config.toml
n_layer = 8
n_head = 4
d_mlp = 1024
norm = "rmsnorm"
norm_eps = 1e-06
positions = "rope"
attn_scale = 0.141
parallel_block = false
init_std_down = 0.0
beta1 = 0.9
beta2 = 0.99
warmup_steps = 417
final_lr_fraction = 0.0
doc_mask = true
train_tokens = 222400000
Each number is 200 + 20 x the weight over its row's rms, rounded and kept within 0 to 999. Layers, rows and columns count from 0. The size before them is the row's rms in percent of the matrix's.

# layer 4 attention query, 256x256, rms 0.0724, rows 52-56,116-120,179-184,243-248, columns 0-255
093,234,200,192,191,206,219,153,160,184,189,171,218,203,188,199,207,182,188,196,201,234,199,201,186,206,194,165,187,185,187,177,199,186,239,164,173,189,201,193,236,207,220,211,187,159,178,216,196,199,187,189,204,199,205,184,228,152,194,219,231,199,201,201,217,195,186,186,166,194,179,206,198,190,195,185,229,184,215,201,202,178,204,204,188,195,194,211,200,214,191,216,197,200,201,204,155,163,236,183,161,174,230,168,201,205,186,211,182,189,256,223,209,211,220,228,203,222,163,216,217,217,196,205,181,186,181,178,185,209,210,165,183,225,197,196,216,200,208,198,170,189,228,180,218,201,187,196,197,202,185,229,218,204,204,191,196,202,215,222,163,243,182,189,206,187,164,212,223,180,215,229,209,177,193,222,189,222,203,188,224,210,225,190,182,183,220,225,208,216,203,217,172,197,199,214,181,203,188,175,185,166,218,224,205,182,222,216,174,220,192,188,219,183,217,214,227,202,229,215,184,197,210,193,173,209,234,249,175,223,205,192,207,158,239,232,212,209,204,140,238,192,182,222,237,214,224,219,239,198,202,191,192,224,175,205,224
105,139,190,189,195,206,225,204,209,246,208,195,156,162,184,187,203,173,209,203,196,195,234,208,199,163,211,202,179,219,189,240,205,165,201,209,215,191,187,204,202,220,217,185,211,213,175,173,179,169,192,216,198,192,187,211,193,212,192,201,205,192,186,209,178,173,206,216,231,221,207,197,199,213,166,155,182,258,175,212,194,215,171,214,184,188,198,213,201,189,231,171,202,149,239,204,185,205,216,201,212,191,210,214,186,183,239,184,187,242,206,199,240,178,211,214,186,212,208,209,169,194,225,202,187,191,163,204,181,196,203,202,211,187,178,208,211,174,221,196,236,206,188,219,169,214,201,225,224,188,191,216,185,169,158,213,180,197,211,224,216,212,217,184,178,209,232,186,194,211,169,175,179,182,200,192,252,199,189,238,188,197,177,213,228,258,198,179,183,185,190,188,195,234,189,186,206,188,197,247,219,223,202,200,206,188,206,179,211,172,214,184,218,177,183,238,192,193,182,200,179,216,151,198,197,209,197,200,210,218,229,195,203,215,179,231,190,184,203,212,210,196,212,201,184,181,182,186,222,220,162,195,209,185,211,193,177
114,188,201,188,199,180,215,235,214,237,229,217,205,194,178,191,218,227,220,224,195,193,216,154,184,204,193,222,200,216,200,176,198,208,184,224,259,197,190,208,158,219,184,196,207,231,191,186,194,186,199,197,205,174,184,183,191,181,222,182,190,189,183,193,166,183,169,203,207,215,202,175,199,199,169,229,186,241,198,204,189,207,185,179,194,201,203,200,178,178,230,209,218,238,208,194,192,196,156,226,214,184,219,249,216,202,219,195,221,214,189,196,189,160,196,171,197,211,203,189,181,172,200,224,199,204,215,231,208,205,203,188,200,177,201,189,213,206,162,196,258,222,187,236,169,234,173,194,234,198,214,195,197,210,232,185,160,195,161,218,224,185,208,196,200,184,188,209,204,222,197,181,182,240,213,171,213,181,205,194,215,196,169,196,199,224,217,207,181,162,199,186,192,217,177,198,195,187,230,217,199,227,173,177,191,193,209,191,209,197,210,246,221,194,200,199,150,178,200,194,206,177,200,185,170,191,159,186,229,202,230,185,183,222,185,180,176,202,177,202,209,248,212,188,171,208,181,207,177,195,220,230,232,155,208,210,211
132,200,181,179,150,205,206,234,193,223,212,215,201,157,155,187,217,205,182,181,178,204,227,171,251,212,196,221,192,214,161,197,210,214,199,202,203,159,191,230,217,182,206,200,196,155,165,245,236,194,167,184,220,205,189,221,224,181,188,203,206,212,169,196,189,193,201,187,193,208,208,205,186,199,209,212,189,207,236,218,207,230,185,226,160,211,179,212,186,215,206,197,171,181,183,244,188,161,165,193,242,191,193,194,216,164,190,196,193,180,214,224,251,230,199,204,200,238,175,220,205,191,215,194,199,187,198,174,232,204,161,173,190,221,190,187,178,169,169,189,216,214,191,167,213,179,188,172,191,202,166,202,190,197,192,203,178,207,155,198,184,222,190,183,189,170,218,190,200,187,194,203,206,183,189,191,227,194,180,200,180,224,179,215,200,217,209,206,227,221,179,206,197,188,215,196,192,179,214,201,181,199,211,237,188,201,259,191,183,229,170,166,207,193,183,201,217,222,198,220,216,184,177,216,195,225,184,232,163,201,215,181,205,204,209,218,199,182,193,201,192,188,164,199,223,199,208,211,200,206,170,205,183,195,238,206,194
105,174,186,184,223,206,205,185,189,206,202,188,206,180,229,204,227,216,165,239,202,167,197,190,206,210,204,206,160,231,179,208,158,198,225,179,202,179,193,214,214,196,198,178,185,191,188,200,217,196,211,161,198,189,192,215,186,195,196,217,169,192,199,234,201,197,192,157,202,215,175,219,226,180,198,180,227,200,207,212,196,207,181,206,184,212,205,192,181,260,217,210,182,160,204,223,163,234,195,176,201,183,173,200,188,219,182,193,171,195,210,208,233,237,174,223,201,179,198,181,181,197,204,196,236,204,211,224,209,240,177,214,159,170,194,219,194,167,210,216,211,165,206,215,190,187,212,224,203,203,176,160,171,167,166,219,185,205,241,204,171,233,202,186,189,202,217,188,212,215,194,193,226,173,203,199,193,217,202,238,202,209,188,165,175,226,179,186,193,214,194,182,203,211,178,172,228,190,224,211,205,179,217,208,178,187,219,184,259,173,210,175,208,218,161,210,246,205,227,226,200,219,179,219,214,195,185,193,177,218,182,194,174,192,204,204,192,197,179,191,191,178,231,220,200,160,177,216,218,203,171,170,187,208,221,223,200
106,221,203,174,209,181,181,224,160,214,215,227,216,175,237,163,209,199,206,212,222,210,201,216,192,212,231,190,208,235,209,199,189,252,208,178,216,203,213,183,195,197,184,191,196,172,199,223,184,196,203,205,182,194,188,198,230,197,182,182,215,218,228,198,242,198,195,184,217,226,188,242,223,171,228,207,233,200,192,200,188,213,186,236,211,224,161,234,165,204,186,185,206,196,179,207,186,177,204,196,195,226,183,187,221,219,214,217,190,185,193,224,195,204,226,185,197,201,203,212,213,156,212,200,162,206,208,216,210,205,181,178,170,195,216,220,211,187,184,179,204,189,209,189,215,199,210,224,201,207,211,197,198,215,232,188,214,226,202,219,190,229,193,184,214,188,205,207,261,211,201,215,201,247,204,209,188,228,238,219,190,179,182,203,169,227,201,190,198,198,194,215,183,191,207,167,169,214,152,208,147,201,195,192,200,205,180,188,222,206,146,208,213,209,203,153,233,209,182,189,233,164,158,203,202,192,195,172,207,167,208,196,201,166,144,193,210,210,185,207,191,219,176,228,214,203,185,210,225,173,187,184,205,192,188,235,165
090,219,203,264,215,180,190,172,182,181,162,203,199,173,204,211,195,228,221,189,212,203,229,177,171,216,199,193,255,216,208,197,201,176,211,192,164,231,237,188,207,201,218,221,234,181,229,213,237,232,232,183,200,217,179,181,190,206,190,222,177,182,204,220,179,196,197,202,171,216,205,165,189,187,230,184,194,215,234,200,181,195,196,213,179,185,214,197,169,194,189,218,186,210,218,190,222,203,184,181,241,202,216,224,186,204,187,202,206,191,220,205,169,167,223,179,177,167,174,199,205,181,204,198,182,196,217,227,194,199,219,209,197,166,233,154,200,230,170,194,205,194,228,222,216,208,203,206,183,205,179,176,189,190,224,190,173,204,202,224,231,212,183,149,218,230,199,196,200,190,191,186,204,196,243,177,189,200,201,199,223,251,193,172,164,205,187,222,177,187,225,194,185,201,164,188,218,221,201,229,224,209,180,201,197,163,157,217,192,184,213,188,198,206,196,227,204,244,199,186,178,195,210,196,186,186,180,218,210,211,185,209,200,226,207,218,206,235,182,192,169,195,181,237,222,208,200,223,205,213,217,211,197,211,180,178,235
092,185,235,180,196,193,231,175,210,180,216,203,186,175,196,226,161,197,171,209,221,168,197,229,182,197,190,182,178,194,175,189,203,212,223,232,161,191,190,206,201,187,195,207,208,206,198,205,193,255,186,224,224,207,171,229,211,181,206,217,171,190,253,174,221,190,171,190,229,232,190,201,189,208,206,178,211,189,195,187,208,218,213,215,212,220,180,226,209,234,212,236,206,164,181,211,210,196,212,213,189,210,196,178,208,187,220,180,234,196,189,192,222,192,218,211,219,216,192,171,218,177,205,203,208,182,229,183,177,214,212,199,235,166,260,210,171,200,207,194,212,206,194,169,201,217,195,222,216,203,173,188,213,205,196,191,188,229,193,206,190,167,233,183,201,248,229,203,183,145,225,207,210,201,222,191,170,198,209,184,208,178,176,235,206,165,219,163,216,184,206,165,204,173,208,176,177,189,175,220,189,182,197,229,192,175,166,205,198,186,183,170,180,188,196,165,198,197,195,170,207,185,183,198,209,198,224,179,193,200,190,200,174,181,186,189,219,215,159,203,200,242,188,194,239,196,225,202,182,211,171,182,180,193,196,189,161
104,225,199,172,226,192,250,217,204,166,181,209,209,186,190,220,186,207,225,176,208,217,207,206,197,208,236,154,199,216,215,188,193,176,202,176,203,178,212,181,204,189,207,186,187,217,215,243,207,192,203,216,216,213,205,180,190,212,210,185,237,227,224,182,190,191,181,206,222,189,221,176,198,199,195,214,219,195,217,217,201,191,165,180,175,220,193,231,196,207,204,173,187,203,215,196,191,188,215,189,195,233,191,195,187,204,241,155,205,169,209,167,217,220,208,193,179,195,194,213,230,162,190,177,145,217,171,204,183,209,191,164,185,198,182,212,206,175,219,195,205,201,189,220,188,201,232,215,220,183,249,200,162,203,186,196,201,222,196,215,226,203,236,238,200,208,212,218,210,194,187,203,202,193,159,216,168,210,216,208,193,235,194,199,195,228,214,201,228,215,212,202,215,211,218,181,153,244,198,230,163,171,178,216,182,198,220,204,253,233,222,194,203,211,221,174,170,190,206,212,207,190,193,200,193,209,219,187,189,204,169,238,215,191,207,201,182,175,178,199,245,217,197,187,178,194,237,203,232,176,148,197,207,182,206,235,199
089,208,166,210,199,250,187,194,205,196,181,250,205,215,205,194,207,204,207,224,188,212,186,210,198,200,221,192,200,209,209,172,199,187,185,228,194,201,213,209,241,220,198,155,178,199,191,230,202,179,197,170,195,204,197,193,219,214,193,206,203,179,171,222,198,180,224,209,192,165,202,207,181,181,162,217,185,216,220,214,206,150,212,189,186,212,183,198,220,195,180,170,215,203,198,222,235,198,177,191,198,217,194,207,199,169,213,186,208,167,188,165,238,228,180,188,196,217,186,199,189,196,201,184,184,247,157,219,204,213,200,199,185,216,206,226,194,232,201,208,190,202,206,241,213,206,220,188,197,221,203,229,184,188,186,245,195,224,224,207,191,213,177,206,215,208,196,219,186,222,157,182,260,178,151,222,175,211,196,239,193,200,221,187,240,199,214,228,209,197,168,217,203,230,175,203,194,196,209,175,183,198,213,223,200,166,187,219,245,207,180,209,231,169,197,226,203,215,238,203,203,260,208,195,199,192,153,206,191,193,175,217,200,198,194,211,210,206,227,173,190,163,217,168,186,196,196,193,217,180,185,202,164,191,221,211,186
097,167,175,144,145,199,129,246,209,247,219,217,190,198,230,201,199,162,200,181,205,184,202,187,182,220,212,190,193,164,209,204,171,233,203,190,202,217,195,221,212,185,171,230,196,187,182,177,197,227,193,187,197,189,218,209,207,208,173,215,210,170,184,179,235,165,205,173,188,200,185,219,220,206,209,175,198,223,190,160,195,215,179,218,188,203,214,214,191,217,200,175,198,203,182,208,219,205,211,184,171,218,212,201,205,225,199,207,175,185,197,217,180,179,223,212,187,215,197,219,199,225,199,206,180,182,197,212,201,179,219,226,231,203,185,182,193,177,158,187,191,194,199,200,219,181,199,180,179,199,189,213,221,178,228,192,206,199,186,254,213,196,151,204,183,206,225,221,186,183,209,207,171,204,231,210,197,177,203,206,176,183,172,205,185,209,222,215,187,208,213,253,194,198,210,217,233,203,193,176,174,234,245,173,196,222,190,196,173,198,216,188,194,184,199,188,204,217,152,200,195,213,177,178,251,204,232,215,199,201,226,186,245,222,218,219,197,215,222,180,213,187,199,175,198,176,199,192,199,203,231,186,196,210,220,191,221
106,172,189,156,176,220,171,246,217,249,183,250,178,223,213,178,174,217,192,193,232,219,189,207,206,238,209,185,228,203,213,184,217,168,195,149,218,205,186,201,216,204,215,186,176,192,169,178,221,252,209,221,212,199,188,192,215,212,186,180,213,177,219,205,209,159,198,190,182,208,177,220,193,201,209,229,233,223,158,180,194,206,168,218,219,198,195,204,190,215,206,180,191,218,194,198,147,200,204,180,163,217,199,212,207,235,190,189,188,163,232,223,159,233,207,204,206,204,194,224,214,216,194,212,191,208,185,201,197,204,201,205,203,213,195,174,196,155,197,217,174,204,211,193,224,195,214,208,187,197,223,185,198,204,192,200,214,230,212,245,149,232,190,172,209,190,209,215,222,191,217,216,155,234,206,231,184,205,187,199,199,177,205,174,175,177,181,204,183,236,214,225,219,206,214,218,190,199,205,202,166,221,196,200,206,194,198,181,240,218,189,213,192,198,200,170,225,194,217,217,213,199,192,202,225,194,192,209,172,214,239,203,193,207,221,204,181,181,216,180,223,171,184,172,193,166,208,231,208,211,184,178,184,204,208,215,207
107,177,238,261,217,194,229,149,180,185,195,165,180,176,189,213,192,209,235,219,209,194,218,203,167,173,207,238,149,237,215,226,209,188,222,229,199,191,230,214,240,193,200,188,258,195,254,220,210,173,178,191,174,205,212,206,205,193,191,221,193,209,230,202,212,194,227,208,212,221,224,231,208,185,181,148,192,216,202,201,198,180,207,185,207,215,188,199,198,205,200,187,215,191,252,167,212,193,178,193,196,199,203,222,154,203,212,169,209,191,222,168,217,192,228,220,174,206,150,180,181,186,201,215,176,199,200,199,227,202,211,195,204,189,181,218,225,205,189,195,221,171,218,223,190,207,212,247,213,192,183,210,175,214,178,199,193,207,209,204,220,206,177,203,187,226,212,182,223,179,181,196,212,178,210,178,204,182,216,194,220,234,187,189,201,212,202,190,202,182,211,199,183,204,226,174,200,199,229,236,244,204,204,195,235,193,193,213,190,189,199,186,228,177,195,221,180,206,201,189,172,235,187,193,179,195,187,209,221,205,224,191,213,175,181,230,211,184,200,188,191,222,191,220,206,186,212,142,199,210,196,178,198,200,217,199,202
100,175,187,213,172,185,230,229,215,244,229,239,176,193,170,196,177,223,216,192,178,207,217,198,193,203,172,222,173,240,177,189,239,234,182,234,200,221,186,216,181,198,181,229,246,186,226,222,214,163,164,180,212,175,178,210,217,203,225,206,170,206,224,200,207,206,190,198,229,233,217,210,213,216,181,204,189,225,180,198,218,213,209,165,182,202,186,210,177,186,195,226,275,198,185,166,218,175,176,253,207,192,193,191,220,168,243,188,235,225,203,204,185,215,194,175,226,185,193,201,205,152,247,198,200,200,215,193,242,181,211,181,227,213,221,191,184,184,202,194,213,212,212,206,216,205,175,203,188,214,173,185,232,210,209,187,194,188,195,200,213,203,208,183,181,219,204,180,210,234,209,207,198,223,190,205,210,172,202,183,197,185,179,208,216,186,204,200,232,189,177,191,191,171,191,193,209,182,241,222,187,202,187,221,241,185,205,189,177,204,170,180,207,190,192,171,177,187,205,196,189,184,184,192,201,224,182,170,211,213,224,188,173,197,189,193,189,208,188,248,206,209,190,200,199,215,215,213,199,223,194,217,213,216,206,204,178
122,206,210,196,195,225,208,230,202,186,180,204,215,201,164,208,215,181,200,186,181,229,182,176,219,206,178,179,241,225,197,199,227,179,219,176,215,185,205,217,189,211,197,169,172,175,177,233,226,227,220,227,219,210,192,197,209,218,241,160,202,219,214,204,202,180,185,197,187,205,205,187,228,192,215,243,185,208,209,213,207,227,184,200,177,210,161,229,187,215,203,191,178,180,182,192,162,196,204,206,239,190,205,190,220,183,209,161,206,194,205,202,215,226,214,174,184,225,163,201,245,191,201,206,200,215,205,189,221,208,213,163,180,188,191,180,172,195,189,181,195,184,202,210,207,200,189,189,184,219,220,153,161,184,181,191,179,177,170,202,190,194,211,201,248,152,197,219,202,212,209,225,173,230,199,223,153,207,191,218,192,232,227,194,183,211,187,225,234,225,178,202,245,204,196,204,171,196,199,212,171,173,204,227,212,203,219,186,230,242,199,175,180,194,214,188,212,174,224,212,195,166,227,198,160,208,193,183,181,229,228,208,211,226,199,191,173,189,221,219,214,192,193,184,187,214,228,239,214,194,156,221,205,199,194,210,181
103,218,194,204,205,215,203,193,166,194,195,224,194,202,218,192,244,222,167,201,188,188,166,207,233,176,198,202,188,232,217,202,215,171,206,192,227,145,208,205,232,192,175,159,174,189,208,213,208,200,205,209,208,193,168,200,213,186,206,188,192,222,189,229,209,170,191,216,183,170,208,213,206,155,195,161,206,184,223,208,203,190,240,206,191,231,165,228,190,232,226,177,148,176,186,240,192,202,173,225,212,222,211,174,217,181,219,178,202,172,195,207,235,227,187,209,189,220,148,201,188,209,185,200,188,211,177,189,220,193,162,203,149,182,171,247,203,216,195,197,194,193,186,214,201,212,213,199,208,220,194,197,185,194,188,241,196,205,193,191,195,221,194,190,221,180,190,193,212,190,182,211,198,196,162,215,201,227,187,233,216,216,212,178,173,196,209,216,199,199,161,170,211,209,212,168,195,204,244,208,199,192,225,209,206,187,234,174,228,199,166,204,230,217,199,220,218,197,258,226,190,221,191,222,159,204,172,186,182,184,184,222,205,179,184,185,227,191,211,183,194,189,202,175,195,208,182,222,183,207,182,194,197,193,206,230,181
098,203,223,227,236,179,181,171,164,173,220,177,192,181,203,191,214,205,212,213,215,203,214,188,213,183,202,245,197,201,215,207,217,214,206,225,203,209,192,185,169,207,195,214,214,181,217,161,228,198,201,163,198,184,203,180,196,222,182,216,194,187,211,207,202,224,240,178,206,211,178,220,185,156,204,191,225,230,221,176,215,178,246,203,189,207,176,197,204,171,189,209,187,205,198,203,192,177,202,181,207,166,199,182,192,214,194,217,178,225,200,197,178,162,212,184,204,206,171,216,200,205,222,229,189,191,211,210,215,183,184,190,218,185,216,165,220,225,212,181,187,230,208,186,200,210,176,189,209,205,171,210,219,214,228,169,166,195,208,241,218,228,193,174,199,210,229,203,172,197,152,163,180,215,249,169,222,213,239,172,186,183,183,252,190,201,247,178,182,167,227,218,181,213,178,206,203,235,156,186,191,186,201,193,210,193,156,217,166,171,187,203,222,190,206,217,210,217,180,174,188,167,176,168,195,195,216,231,220,187,199,201,178,228,205,190,227,214,197,200,212,207,215,215,223,189,185,194,203,192,219,194,212,198,162,177,198
095,199,211,197,224,195,212,184,164,172,225,174,218,179,200,175,191,191,205,204,217,225,199,178,207,201,194,224,197,181,178,224,226,210,202,199,249,206,169,202,193,220,191,189,181,173,181,209,224,197,201,159,217,172,193,185,242,200,180,238,188,222,179,225,213,215,210,163,201,200,184,216,216,181,180,216,213,247,197,177,206,195,217,236,178,196,217,206,199,210,166,198,189,156,177,205,187,173,206,174,186,175,202,191,190,224,158,213,178,188,184,212,208,187,236,186,184,204,213,232,222,206,205,199,215,206,245,197,214,183,186,183,155,179,219,174,217,212,191,213,218,216,217,180,184,212,181,208,221,197,180,182,193,206,194,213,197,196,185,238,200,246,205,162,217,200,245,202,197,190,158,188,194,214,190,190,208,227,245,193,183,192,184,220,190,185,237,196,195,202,211,205,201,171,196,197,182,206,181,165,203,180,200,198,183,189,180,195,181,174,173,195,222,164,216,205,244,214,193,201,212,225,197,193,182,185,189,228,207,201,224,216,168,176,167,178,207,241,211,177,194,199,189,199,255,170,184,212,242,207,171,190,196,193,169,178,198
085,145,187,258,182,203,232,178,245,205,174,201,208,201,177,220,211,209,229,227,203,196,233,187,246,205,204,210,170,202,211,178,193,199,192,218,187,174,225,216,181,239,194,206,225,203,171,211,209,187,181,197,208,205,175,216,200,207,187,189,231,206,197,190,156,188,208,190,196,223,209,174,215,203,215,169,190,220,179,221,207,199,180,206,184,201,191,194,186,185,237,188,203,222,233,206,193,190,183,212,218,208,203,160,186,185,210,227,218,226,222,208,201,175,209,194,211,217,205,236,197,206,160,218,187,196,175,199,214,207,225,183,253,172,176,172,207,215,192,209,218,208,187,190,219,213,182,198,196,187,142,227,200,191,183,185,200,213,205,187,223,201,204,177,182,241,221,225,166,184,156,192,201,198,236,186,216,163,196,185,221,202,199,206,208,246,249,205,210,197,199,203,207,200,212,223,215,169,212,242,200,227,213,201,210,250,225,220,211,209,176,191,180,160,198,195,183,183,196,200,193,181,183,217,224,204,220,201,222,187,204,224,211,212,228,224,193,208,210,223,181,183,234,192,203,218,242,198,213,227,197,198,189,222,192,167,198
094,162,175,202,193,180,208,210,209,203,133,217,182,203,174,185,193,164,204,181,163,197,214,184,245,194,187,212,171,218,200,203,246,200,198,206,216,199,228,206,205,175,188,200,220,220,215,211,197,187,174,204,218,202,184,205,219,221,258,210,213,228,219,192,194,227,211,203,234,216,186,199,208,200,206,231,168,218,235,202,204,182,179,206,197,207,172,206,160,211,204,180,231,219,223,193,178,213,201,193,194,192,173,214,176,185,226,211,175,181,193,218,211,213,247,194,196,204,205,159,212,197,209,189,183,195,221,177,221,222,212,175,241,198,192,181,212,208,209,166,208,189,165,192,200,182,203,237,192,201,225,160,191,197,169,179,196,177,161,163,208,176,223,204,195,188,226,217,181,182,189,220,219,186,183,189,175,183,216,180,188,221,193,213,202,206,179,220,234,226,223,188,198,176,209,170,168,185,181,226,169,196,178,210,194,197,238,190,195,228,202,193,188,223,189,185,162,218,186,191,197,159,230,181,196,206,206,196,199,214,186,211,188,175,228,222,187,214,165,255,189,200,220,227,200,176,216,235,202,190,196,201,179,204,174,191,195
109,238,188,172,218,217,209,203,188,198,173,188,200,197,199,196,223,214,201,206,205,218,187,182,219,176,202,202,230,207,199,204,154,217,212,179,241,163,205,209,178,205,226,200,171,206,203,207,217,205,196,181,214,230,192,173,196,195,209,187,221,216,217,193,193,159,202,208,218,182,170,187,211,200,170,212,187,204,226,226,223,192,215,252,188,243,161,202,203,209,213,174,183,193,200,224,174,224,189,184,197,186,171,209,201,221,154,207,157,196,206,241,249,208,239,211,157,195,215,224,239,182,189,184,220,193,206,209,212,200,196,163,192,188,188,207,222,232,197,174,168,177,215,203,198,199,197,191,198,201,233,199,176,181,177,215,194,198,213,216,202,225,193,202,234,168,220,199,191,213,170,184,200,186,206,173,196,229,217,241,199,218,183,188,174,189,177,191,205,226,183,197,233,213,214,165,200,180,209,198,188,192,196,194,173,198,216,193,211,192,172,186,210,233,188,201,232,204,235,194,226,204,209,164,189,190,165,233,141,205,198,226,205,203,164,223,184,230,173,171,213,193,166,198,239,195,204,226,196,185,184,199,213,203,219,220,184
098,224,168,179,222,237,216,184,194,178,195,200,229,223,227,215,197,216,171,219,187,216,192,205,194,185,203,203,194,202,183,186,185,217,188,171,231,195,183,212,189,237,196,177,158,187,196,190,217,241,229,164,201,203,200,197,203,181,199,183,197,211,197,222,172,180,190,206,170,186,184,198,216,211,188,212,183,203,176,245,208,214,227,209,187,202,200,189,198,218,166,200,192,228,174,224,175,224,212,179,208,242,216,193,189,201,170,198,189,202,196,197,235,213,189,218,191,174,239,223,221,191,182,191,215,218,223,191,203,245,196,213,164,229,191,232,213,203,190,199,181,162,201,213,212,223,210,197,194,205,205,216,221,189,190,227,204,208,218,203,211,214,205,204,210,171,196,211,190,240,206,198,223,176,180,182,157,214,179,247,219,199,219,137,228,200,187,226,197,224,149,194,210,229,210,212,195,173,249,184,185,196,162,213,191,214,211,206,237,204,164,234,218,220,222,205,235,217,220,215,208,243,205,215,211,175,182,206,169,185,190,223,211,217,221,195,238,217,191,169,204,192,220,201,201,193,209,210,227,184,201,182,210,213,232,217,179
# layer 4 attention key, 64x256, rms 0.0677, rows 51-55, columns 0-255
109,186,207,228,184,209,186,181,223,158,209,197,198,174,229,214,166,165,185,198,171,202,211,203,207,230,189,198,217,232,177,168,187,220,217,188,154,198,166,215,201,226,209,209,215,165,195,182,208,220,212,198,163,199,209,190,168,203,207,197,168,200,189,192,215,211,191,172,212,180,181,208,199,215,211,157,218,231,224,178,232,208,228,201,198,213,223,182,201,203,215,195,172,219,169,215,209,163,174,196,153,212,218,165,200,228,192,221,200,196,175,183,172,185,197,224,215,207,230,196,198,217,176,219,184,174,211,208,203,168,198,151,213,192,216,165,176,169,196,206,165,189,181,221,205,164,192,187,200,197,209,208,205,182,251,190,218,171,192,178,219,181,191,227,197,226,232,162,206,156,203,226,169,172,222,198,206,193,169,196,194,179,186,218,171,194,185,176,200,183,203,206,204,194,204,241,209,176,193,192,210,227,191,177,210,206,227,199,205,217,195,216,202,179,227,202,222,203,179,198,203,182,216,200,209,188,222,223,211,234,206,204,228,226,190,169,202,208,212,192,224,158,235,218,178,199,183,191,207,244,233,201,179,220,198,180,207
099,236,184,218,182,193,211,167,230,196,213,203,222,183,213,179,215,182,207,222,210,209,203,207,215,204,205,156,219,189,174,147,191,212,229,197,152,177,190,213,216,254,213,194,195,160,198,202,220,233,191,204,206,215,187,219,215,172,216,203,219,174,178,203,233,213,211,196,184,195,174,206,172,190,205,144,193,210,201,208,219,191,211,210,194,216,198,195,201,219,241,201,174,187,174,188,183,180,219,199,162,209,221,195,230,221,172,221,230,206,241,201,206,195,205,196,199,219,236,214,197,191,169,200,214,202,212,206,194,217,223,202,221,187,206,171,194,175,200,213,170,173,193,181,230,164,220,188,180,206,225,201,207,165,208,232,200,193,247,189,182,210,191,222,190,201,193,168,196,193,177,233,209,190,194,228,165,196,177,223,220,170,217,175,202,177,189,187,211,226,219,202,212,210,209,217,190,198,184,193,184,198,184,211,205,190,256,196,213,211,210,204,205,171,215,166,220,225,196,197,199,214,220,195,184,203,225,256,201,203,224,196,208,196,221,218,185,192,193,158,216,161,201,222,209,184,213,204,231,205,212,164,193,221,135,209,201
099,196,211,234,216,179,209,152,216,220,202,174,169,144,204,203,198,177,197,195,211,205,228,207,183,193,219,202,206,200,179,222,199,181,218,210,182,181,191,200,214,207,207,181,217,204,186,197,198,169,237,205,227,204,213,191,183,216,209,214,167,196,214,203,174,206,208,201,202,192,197,189,210,226,174,182,189,248,198,231,213,206,190,208,152,229,194,198,187,204,211,209,198,167,213,206,179,185,239,182,197,210,191,199,190,175,199,187,199,238,198,195,215,212,190,216,192,190,190,175,176,181,243,215,207,180,174,202,194,178,207,187,210,181,200,243,240,193,219,181,217,180,189,220,177,188,165,213,213,197,222,189,181,182,161,218,179,183,233,192,220,231,214,198,183,205,240,180,236,209,214,171,179,189,220,194,224,235,219,200,209,240,165,240,205,247,205,180,218,196,191,193,190,237,200,213,225,194,227,221,224,197,223,213,177,177,196,198,221,186,244,194,228,191,178,230,194,192,183,191,181,208,191,183,210,209,223,198,193,201,207,165,219,215,151,229,184,160,190,207,191,182,189,205,187,193,196,229,253,171,191,192,174,192,218,159,195
102,208,198,193,193,180,267,214,193,231,212,221,217,208,206,191,204,208,200,174,195,181,179,210,154,204,210,248,195,198,200,185,195,210,211,194,218,217,195,227,184,206,195,204,218,239,178,197,227,227,199,227,239,180,194,172,167,192,193,208,195,201,233,206,200,211,190,205,239,194,197,183,215,192,177,200,203,221,185,212,187,192,187,183,187,209,203,225,210,203,215,200,206,210,197,189,198,210,194,240,233,192,211,244,218,199,206,219,205,230,165,178,167,159,180,159,200,191,180,166,210,172,195,197,190,193,192,198,171,171,214,195,190,196,172,218,240,211,178,184,280,199,189,178,183,239,178,187,208,190,219,223,194,228,223,224,186,208,215,188,218,196,217,196,200,196,171,232,188,224,211,182,211,244,200,180,192,176,231,200,220,230,182,202,194,233,216,173,206,186,195,208,201,207,186,198,193,209,217,217,187,189,186,202,174,196,194,210,228,227,202,227,213,202,200,174,169,172,201,224,181,202,181,182,189,218,168,191,199,163,198,199,181,196,178,176,178,189,181,206,210,224,231,170,146,214,177,214,222,213,227,195,203,152,189,197,220
111,217,195,156,157,176,239,230,188,230,240,217,204,184,151,202,216,170,199,196,187,185,230,203,238,218,193,200,175,197,166,210,228,205,188,192,194,174,223,222,229,187,188,225,215,158,187,199,184,176,155,216,197,199,200,219,244,182,188,211,214,193,216,199,174,215,171,203,196,189,219,245,218,197,203,201,214,202,202,222,182,224,179,174,189,228,164,213,201,241,248,216,188,203,196,211,199,165,206,199,209,219,212,193,236,230,226,176,193,188,174,201,204,229,213,188,190,243,187,189,217,179,180,186,188,200,219,228,236,214,168,195,197,227,192,189,174,175,200,228,205,183,210,183,214,212,216,200,193,190,194,198,145,186,203,195,171,205,200,206,189,218,213,221,204,201,201,208,206,196,234,188,217,203,197,225,180,204,193,202,178,202,202,197,211,208,198,171,218,215,181,177,210,199,187,178,189,178,186,243,173,197,202,194,169,202,246,195,201,205,188,196,209,213,208,169,218,172,209,214,211,179,205,214,208,204,206,216,195,163,200,206,179,178,196,216,206,165,167,224,194,199,170,189,192,179,214,193,235,194,175,193,142,198,216,236,180